Part of a small language model's weights.
Size: width 64, MLP 128 SwiGLU, 1.41M parameters.
Architecture: RMSNorm before each block, no biases in attention or MLP, untied embeddings.
Each number is 128 + 24 x the weight over its row's rms, rounded and kept within 0 to 255. Layers, rows and columns count from 0. Numbers have three digits each. The size before them is the row's rms in percent of the matrix's.

# layer 4 attention query, 64x64, rms 0.152, rows 45-63, columns 0-63
115:110160111158084117125126137143092124172162119087138157163124103121142131095118120129131140144081152193121117105112101118127189116121107172125126136103129116121127110148140125106091132160159148
099:137113146164161093098163144153142142093162110128134142066132104109146106116100140088142145159133116107082116143094126134072148115145111142119124122128060118135124146128160125147105111118128129
106:107149121103158131161091145103158130113116092136099127137140092134123141140170139126143116135134126121088112112089140112113122159092102156115129108083119100167114085173106187138169120145142122
081:049098106112104120084146136104136129153145118109133139142094121112136059117140118134135124092101126158129106113140165078091137123105096115155131119167134120126120121124106126134106147141139171
056:129193132136127093159081135140138134115151142142129104097151117157103135121137109129147126140157105145121122154116090151127133095093152155110157150087102145152137127118122066146066145118136107
087:062123109131075139156090134111135120157107107132143137114101118143110097089113119152125121134107110116148111141158123083174134140147123149131168188161125097119132128125094084094121125135128129
095:156152156137124097118145148104133118141161152089109114111139131128132167104133128122131138105165123161126104096089130125139110123090112127116121097095161144152164162122181168204126122117132141
092:183103136127151146051147128158152170152128138084115089114124117145133114086128141106138122146114100103117159128115119121148101180102148118127121137104103144115111114131151123145086117094111115
104:159146129137135139144108158132119156138105163130124122144102117133125103161148112134159106098142109070097152160147087174116108159148173093115120145150099118131108135143099083131099078122101123
090:143138157135091144095168098135128118140104063118110162139090137108152112123113145148100081117154129095160130151094131114146094129135145122127154133171122104092119132174134145121109157084127131
115:080131115151134121138140134076115127167127169123105114133110151148096105097181100142169127075110127147111123135135101188141145161145128150142110144124110156119142135111110113134125077113104112
107:128125105152170093136155155133130136134153153113127101122134137143130115140166149105102122128079097109123123132121182115152120087105135074093122154116140161102123075112112125129123122141063110
117:106102127109144120169084093137123089163135074140113139122136123104147166120078106124131094149133170158165130129118135107112163130119140132161117161140152122121145097129177153092145143097144126
110:147152130157110095100146132099146115111119147135160115116138138108115148130127115167184066161131093135124108108100132157128106089127109118111128159086176133080150127151156142138142099107105135
102:165123107182121094145127119087121119101205144141105145162122138087128115141112118127088152125106124117092120125146149141157091145133116111140116120129132087109147130166173160109148094134122132
118:101155121127165118125129165088113159122151133113109104110121131151120118114142109181137179155098151134141120121161130117079114110125111144111160140106177098144128106155155115198156129125135119
117:125077084140114131175134134154113110130144072144177142115148107118119128100125140156158141102141127149154118173147165129101150092149169129166137110088129110155142134143146102139119154143112154
109:133185116144166103115149110125115111144103099141137136111149123121149096156140128131103122125113109127158124145167145139083145123069184138120163159161132141101113103161136116096121085166138128
110:129128138132126164115129156126126150158131084143133150174145132091139145101167119098148156108173133112089160103154122087120091129123116131155157123163174101085114159113136130087120126151102137
# layer 4 attention key, 64x64, rms 0.155, rows 45-63, columns 0-63
104:097129112077107110087081128136146144144157101110100148112151133143125148129088113126144122155127101088101107146149135100102144143126147131109108140104106083130087087124083116125112131163101170
105:108092114108140102135131106153108173160117144122150130108101129126072104098138107088145122162123151173079153141128101142139137122071133120152100124118109127153138101131144170131134171145126161
106:156128151123109148165128113150160107115170104160093092104144142130135159108105139124102129139139150103091158126186142145125145078131078158127109138097124140146146115084141166156118150118134121
089:165104115147093136173126126142161145122129078114163158116079132102089095109115136130156146175093154130175150127104117130130115129132142126122160145129127101154130125115151132142135157062121143
069:117138081100138156088134140102087154120097149096149145107123092159135145125162097130134126126114102131125133096107107146149149184153135076121116096137100177126153153123152127118147086119114108
091:140110103113121117145185118163138169142134102107156118113145123081110143136117155140151105156084158086159114086088142122124115113137150124135147156146141117135094092125146108149151157085106102
093:092140111140134110113105108096102112105084133130150117131152161195111154136127132187132092096165108110107111157167138113139159113083119152130127129136140118126121085129116142083154121116142120
088:113113089113164138087121123143111109111168136083137168100134111172169116138172104089140115101101153139109102147140134136109130167128148128111072126157153149129137144133109115137111133179122148
095:103168129129116115105110153163111156122149136140155127147125089135131087096152168112127109089073092142114129120111146115117177139140123124120130165124144147155121169148099116069147120153161141
090:107050122125181161130142147153115124112111108123132131098102122124124133149127108108103193148064126117133152081133136105140135096124117109115153107113134118129071142144131125141130100117113132
112:111118124115120139102100125161129149128140105121120126159186093130138141119149095069146160134126103076110133129123141113149127115130162109148145168087122162104120122108092096100139174107121167
137:119108112131150167138169161118098160115147099143119109129127106163134112155149113081126154142069103116127146132153123141125146109149124118104117131115131133128097122148045134101095075117135125
116:101123121110170099127113134128113160141119120118129106120145085118130116144164116131101127147132114130134104193176130111118170100186134111165150134104167130166116149112140097131099098164129160
106:104136150123065134106129111102121157150090143131151118141085176126147159129109157148111126131101167112138134104134118121149084125113116145168164153156143110109159103091140143149135164091154116
096:162147119143127112132151168134121118129149141154161151103107124188157133165098095146089134149156178140153084129127126127107163130101111142094152142144122096099150086093164119127138130146136128
105:103097121157116143111148106172105121133140114098155139136092093156149141125171121100111151169135151144103125133177107066124128122169101142146132149105125142108123111118138180118142092091120115
120:117122114116102142162084119132108156130146132132172111107145115120084126107151130136143131144116092140107149112144119119100145147154132137123185144071172116139153098161162094115172138136113080
108:139122130138102136127069116123162074131149183141117149130123100147115100117115099146128116125111149136092115109083099133169131142173090158167125156154177118120105130123139154125118116107133155
110:119115122124135126114117146092113089104138127107103138105135096154088188087103139102093125126097132114109100141094160141097128161124157116131113128132103150155165149144139152098177117174146109
# layer 4 attention value, 64x64, rms 0.129, rows 32-62, columns 0-63
101:088091097161132121126129098118136119138134131144130150076113103124113108159144112147162156105123134125127138139125150103103173120151130119138144128139145167163152144095179145111081071163144101
099:149141131163128129096132141197111141130131097167087138116105151113181136091125102151100152099127117170145146110140129118103138123156114112102153121131122127085164134130108133117146137174179137
101:121110142162108169104117128132123129160105089118119164139164065157155179151134102136090117105154114131108131126106123114085106092140143124134098125137093098122106114094132173120142139143100147
092:106134112090140125168127150119158135146088117142111161129096125151146177114118176153117092102150126156081072113131136123134147151164112155161123152147126134154118113117132156108100093135093143
104:127082139135172104122126144105135129130160114115113169144143122153100136105082141129134142115149130132152132112165162177066136127127147096163136095077113121157122127145098131163152130089116109
116:134101152117131147115094145136127094122085173136136146144139150130129133141153169148130159121125142171171112124173101133144192155120117150138110096171103106149142143163142116117137127141178155
100:165118135130120096142106131133145129110142115149113092186146099077165107140143137150131201116143136146115130127148121130110156110177087117110115122131143105171136147121104130144118143080099112
107:120155152125138167136135128125095154127081186083141150115104136156132097096086139104133160123119135067134152107127127110131163164142102132077118162118114107108111133125109146105146125119110101
091:154146125174174121129117111111124123111066158144152124143082102131131126083097165121156127137141160113123146136094096108169141110114134099126108104137124108132146073126100150164129121129128090
099:129121124119113156148115088131151100145134125108129157146142081133124137153095104130090104075121149128133163115108140167139132143092114104094153135107139153125192160092144135166174139140151145
107:088154153096137131150106149088134136131109136092084192128106162172111124108133099142168125115094098146107113123102141131137164100165104112138153140116123140169146127149121138131115160112141164
099:125112122131149153149104135093126121141072105150119160131100117118103162144135086112074170122108121124139105148116110159127109109119137106158182097123166099106121115187107101107125136106125124
083:150180135144132156096177091103102136124099132178114146137142129105076139133128124101152160078106105116102120107140108128147139172143088149110099130130147160139139140152116123137145090125114101
098:136148107132130109131152118138112087155156137078117117086118108149131159171137125156125150136094112137156106123146115104108125095109160162097140127172137155122064092108124123141109139088158102
098:140151168154111130131104105117144140152120095139134122137153125178115123092157112139109139121126137138126111161133136093187121121116141129139162160104085141104100166083128090183097120137167136
104:153120098119151111120130136143117150088095108156177152114121126157133176124123092144123111083100135170147146081108158132120126120118149112126139131092174114123088156102135133102184151142130122
099:129132177150114131134139103058160111139138108163156126125157088132144144122137137148118110114108138103109135120148142129076076148142150104107145101147127135098130110110102083124086085128102146
111:139111134102117149099123106102144170144118151147101126111135095103141130126133082147156141100168085138151131175156132101079094115131144124108122127115133168102078126141128161143133117186147144
104:121181140091157139122114136175110117175143138128138124151136112122102082091083123155116136104134132134107153138167163108121148079126169157136126109114121133130149120147166096128137123169110090
093:122115155109130087122100100179118120100173120138115111098093102105071151146114099127150132132116110116144091134169140134148124133174157145159107114132121125094137156108088135088129106142095145
096:139076121117132142087126078112106143118133176135161147134130121111073125132147067174088142122119144148110131130113126161150130095098123124122135162155131131140138113144094112132091122172116103
099:138134095101153121105129111115122110100116139122157131133158121111083100117166149168133120144133108118152179080145091111123119141178134134165180140093125136095175145144139150145164118109138140
097:137136099108128147149135134180141130114123133117159106121146121165090165137108135108162138144143160155104137146125172125114164159091093121130139136140128116141150057134075113114157118142172113
102:132103161110134155135121124101132085118119114119167108155112139110107154107106162121152130126126193142124111138121115118095122129173176145150179180111160148126157117104111141106143123141135177
113:129114121188160108128122132137171146127088121128121135126161096094103100128152120165141110143141086106142092124095194129129098103149140137096153145133124145135144085129145112121106120136106178
102:132124095051126113129129107106109081113112130132140127114170117149154126104111145136087116096110116133118144127134162145124087160135156144092110118140081089151143151128107161119134185120139126
090:132097074129101078126118113167140117153142139125118155145143126162100180083127117122152126065130152146148109112104123108128115133183135135135095119076147146122121112135160117106107117115140111
096:116114118129117130106100144105105151152141116162128141059156124127169149115161143102159116138144120121118082109118171158152142103162096162117158138131128145096136123106149093135131082154134085
092:110137121135098102151128120088155107147135161131044142135125130126097114111137133117137133159093138171117146142103143141143090117130091159122146118145086121139123131134150128105092079116094173
111:121119141098140139075155122146150062153098127159101107135154121113123134140140139133143085184091126154129135126121164090123128133150094095081119129153117137118123143125138178139106120129104094
104:119099129104143135115110149155138105116093105115108123095120189149107136163098117177178132087153127139122096117156103124125077137129133143107175149113090143115134111107135118130110102105090110
# layer 4 attention output (transposed), 64x64, rms 0.103, rows 32-62, columns 0-63
099:188126122074129165133163133112126117138127101126144118122097163120121142148125112100149153149139054086095105110124121139127099119110136110117167162133130103109104128172109156157133152137137108
101:138137135133130140107171098095140142150158161086086133099139105135150135162131118111166121187127132121096129108103087116123142117089135113121096166111136088178144137114113111093088118128115123
104:168121113131094086097122143114176108085147092143127151134158151124180163112141168146130124183130115149137135129139163139115109148092150122103120116144120115155116139097146154112116083144129163
096:187142137139135130155149125138123122138095119164164072143115125116161116122095136121099159183160150151124133139129163143170107126111146120125117119134107106151150126116102055138105133108103133
097:137142150150094137107155155117153119099090141163075130160097117156129101113143165163103161080134148146154108119105167142138138134117086144122083132164154126108128166166125130136148119139129129
117:073126107089160153128155124129117105142071131110132157139101108133146130157105117138145141143182146144145125150073093119139136189140099107121122116131154155132145106108098087110112141132117119
102:152173113131177131117121167107110122097126137084091107141130092147142110090117150142142141125104106108118103115118103106156123083132125133088115100178130107122111065092118156159130128140124122
111:097125151088102144078123108161138123145116116146143103149126118132066096100145130113133108137144160142149129146108085155094143145115151150166166107124102125125112138080121133131121120142167182
098:124121126082081151142093110131144084144122166134143136133144142145101110121134149135122117117132111169161112133123130139131159096120097153128115170117116165170095085131108117124061139114138177
096:117170160120124112125119069137146131146122144143152142108101145200145141112151126123164139122135098168126130085137149117059114152126084136134122103148141119120129124138177092140122111148127121
105:144168168116164140174165201141121133184108142169141095118141120118102134105133131161096104106129114146111132122116144145119120173097135148102119114127142099109136171122106111122136137132099113
094:108141123088126105159119154125132101109118204124133109163105165141122146143126126175124135182088148156114125095151109149136129127111131134125100123143160115121133169137104182104164116106118118
088:127166134071185139111137132147134123112151127133116130145130078139107093065135137094153166132117121118143140120137141145104143125122147120141182141102118149179119124158068132106137127134114138
096:081104093111117149160061120124148152067132115114133141131142131089122149099128150117116140143167131104101098161131148116127174181128132158143122119110146093121122114128141168138146139119130098
100:137118121117131135119141112122072131112117139185194136081157103133147149133148121133116126163108105139090158126138123147078170134149134113112086102153170141141114098156139116144150105144114125
102:113175147160113160108136141114149106165148144136118151128108178138121148128143158127128152150115128152128150141122084122149100150092158145112113091128145106144135136164092147095118113052120102
104:171142133135097154163124128115128112061148101159129142151128103148108164115159111097142111186112122135147148153185156155123153082137120088127114129138142140112104143147143137095152122139129136
107:126131107127109143114140101130141074135155112112110137120117137128157135117142116127140150135148127091122111103138131130131123174093178059153105155143134124175102140134131146105183168185114119
100:088119146170144137144146132096128121118104163149131145088090124152138102093130097087143126137117110131111118131091160104142140128127130111090146138173111148135077157112086147171125115179117109
087:149133150145122155105157095103121106113103130094148145148141136154134166132111131129123110132107155074107085134131144110150144134165148143176154107156106091156141178132102139155172121125080136
097:075129153104171120159166115160151098141106104126126125117164192135131125168142111100126131151081103119119114118144163136107122137114100126151121127100131153139105130159107183143161135151137113
103:138149115125101100121142115141149150114116150135157146104095111144144102148203157061141121106117115134139122141106101109192105133182102137123141118109158114149107126126115130133166137157126120
088:068089122113147147117127122133185104163161125148118097123116132172117119171137138122107135139166137107160126143146124116108115157137130137101131128154110123103137145163127105134059129089093110
104:152118120158131103139152117109126101135143149126134113141115124155151163108132111144124080127141137210162130163134090131180141127144104127154140093111115102120095162167151124111097177125129128
112:174164108130137111149128140121134121110139128179139143095112130102124154180143148129116113156115136066132136073167165109103156109113124150135125137120140135141079135096144165110103157137131100
104:095163109159147113110130103128127132126114113155132116171171143141141124097147114096152162125183151175145131145142140088141108134132130172113100131150152116104082141097149092118157086118137113
098:201149144153142161110140141136133130131141162127120156078125130158128115130098152092132146129160117135145133117132145121171122162110181174167124124152098117121158098162105162099134141128123139
100:156135125150092115133154140135118129137122151175143122164167134146119142157105078132141135173095075065117157132134123177106119122157168128106140142090111109142126125123153136144094144143124111
093:148139150105163127170115167129092129110108120119162109102116151090130135124074082121135119124131144101172123105147156157102122112120154158119146161129167113116160116124142117104169156178110128
117:142117044120138115110090153129118149138133096120136136121125134147096143130128119091119157134142117132156117158161154130120106091089132146116181161102128112148107115124103079103142123176100118
097:140147124139140131160111107162116107130151138175131133155131117098127130119160124141118138156127138100103127144101099092181130136070103118187141144117153104089158128150141086117124111164080125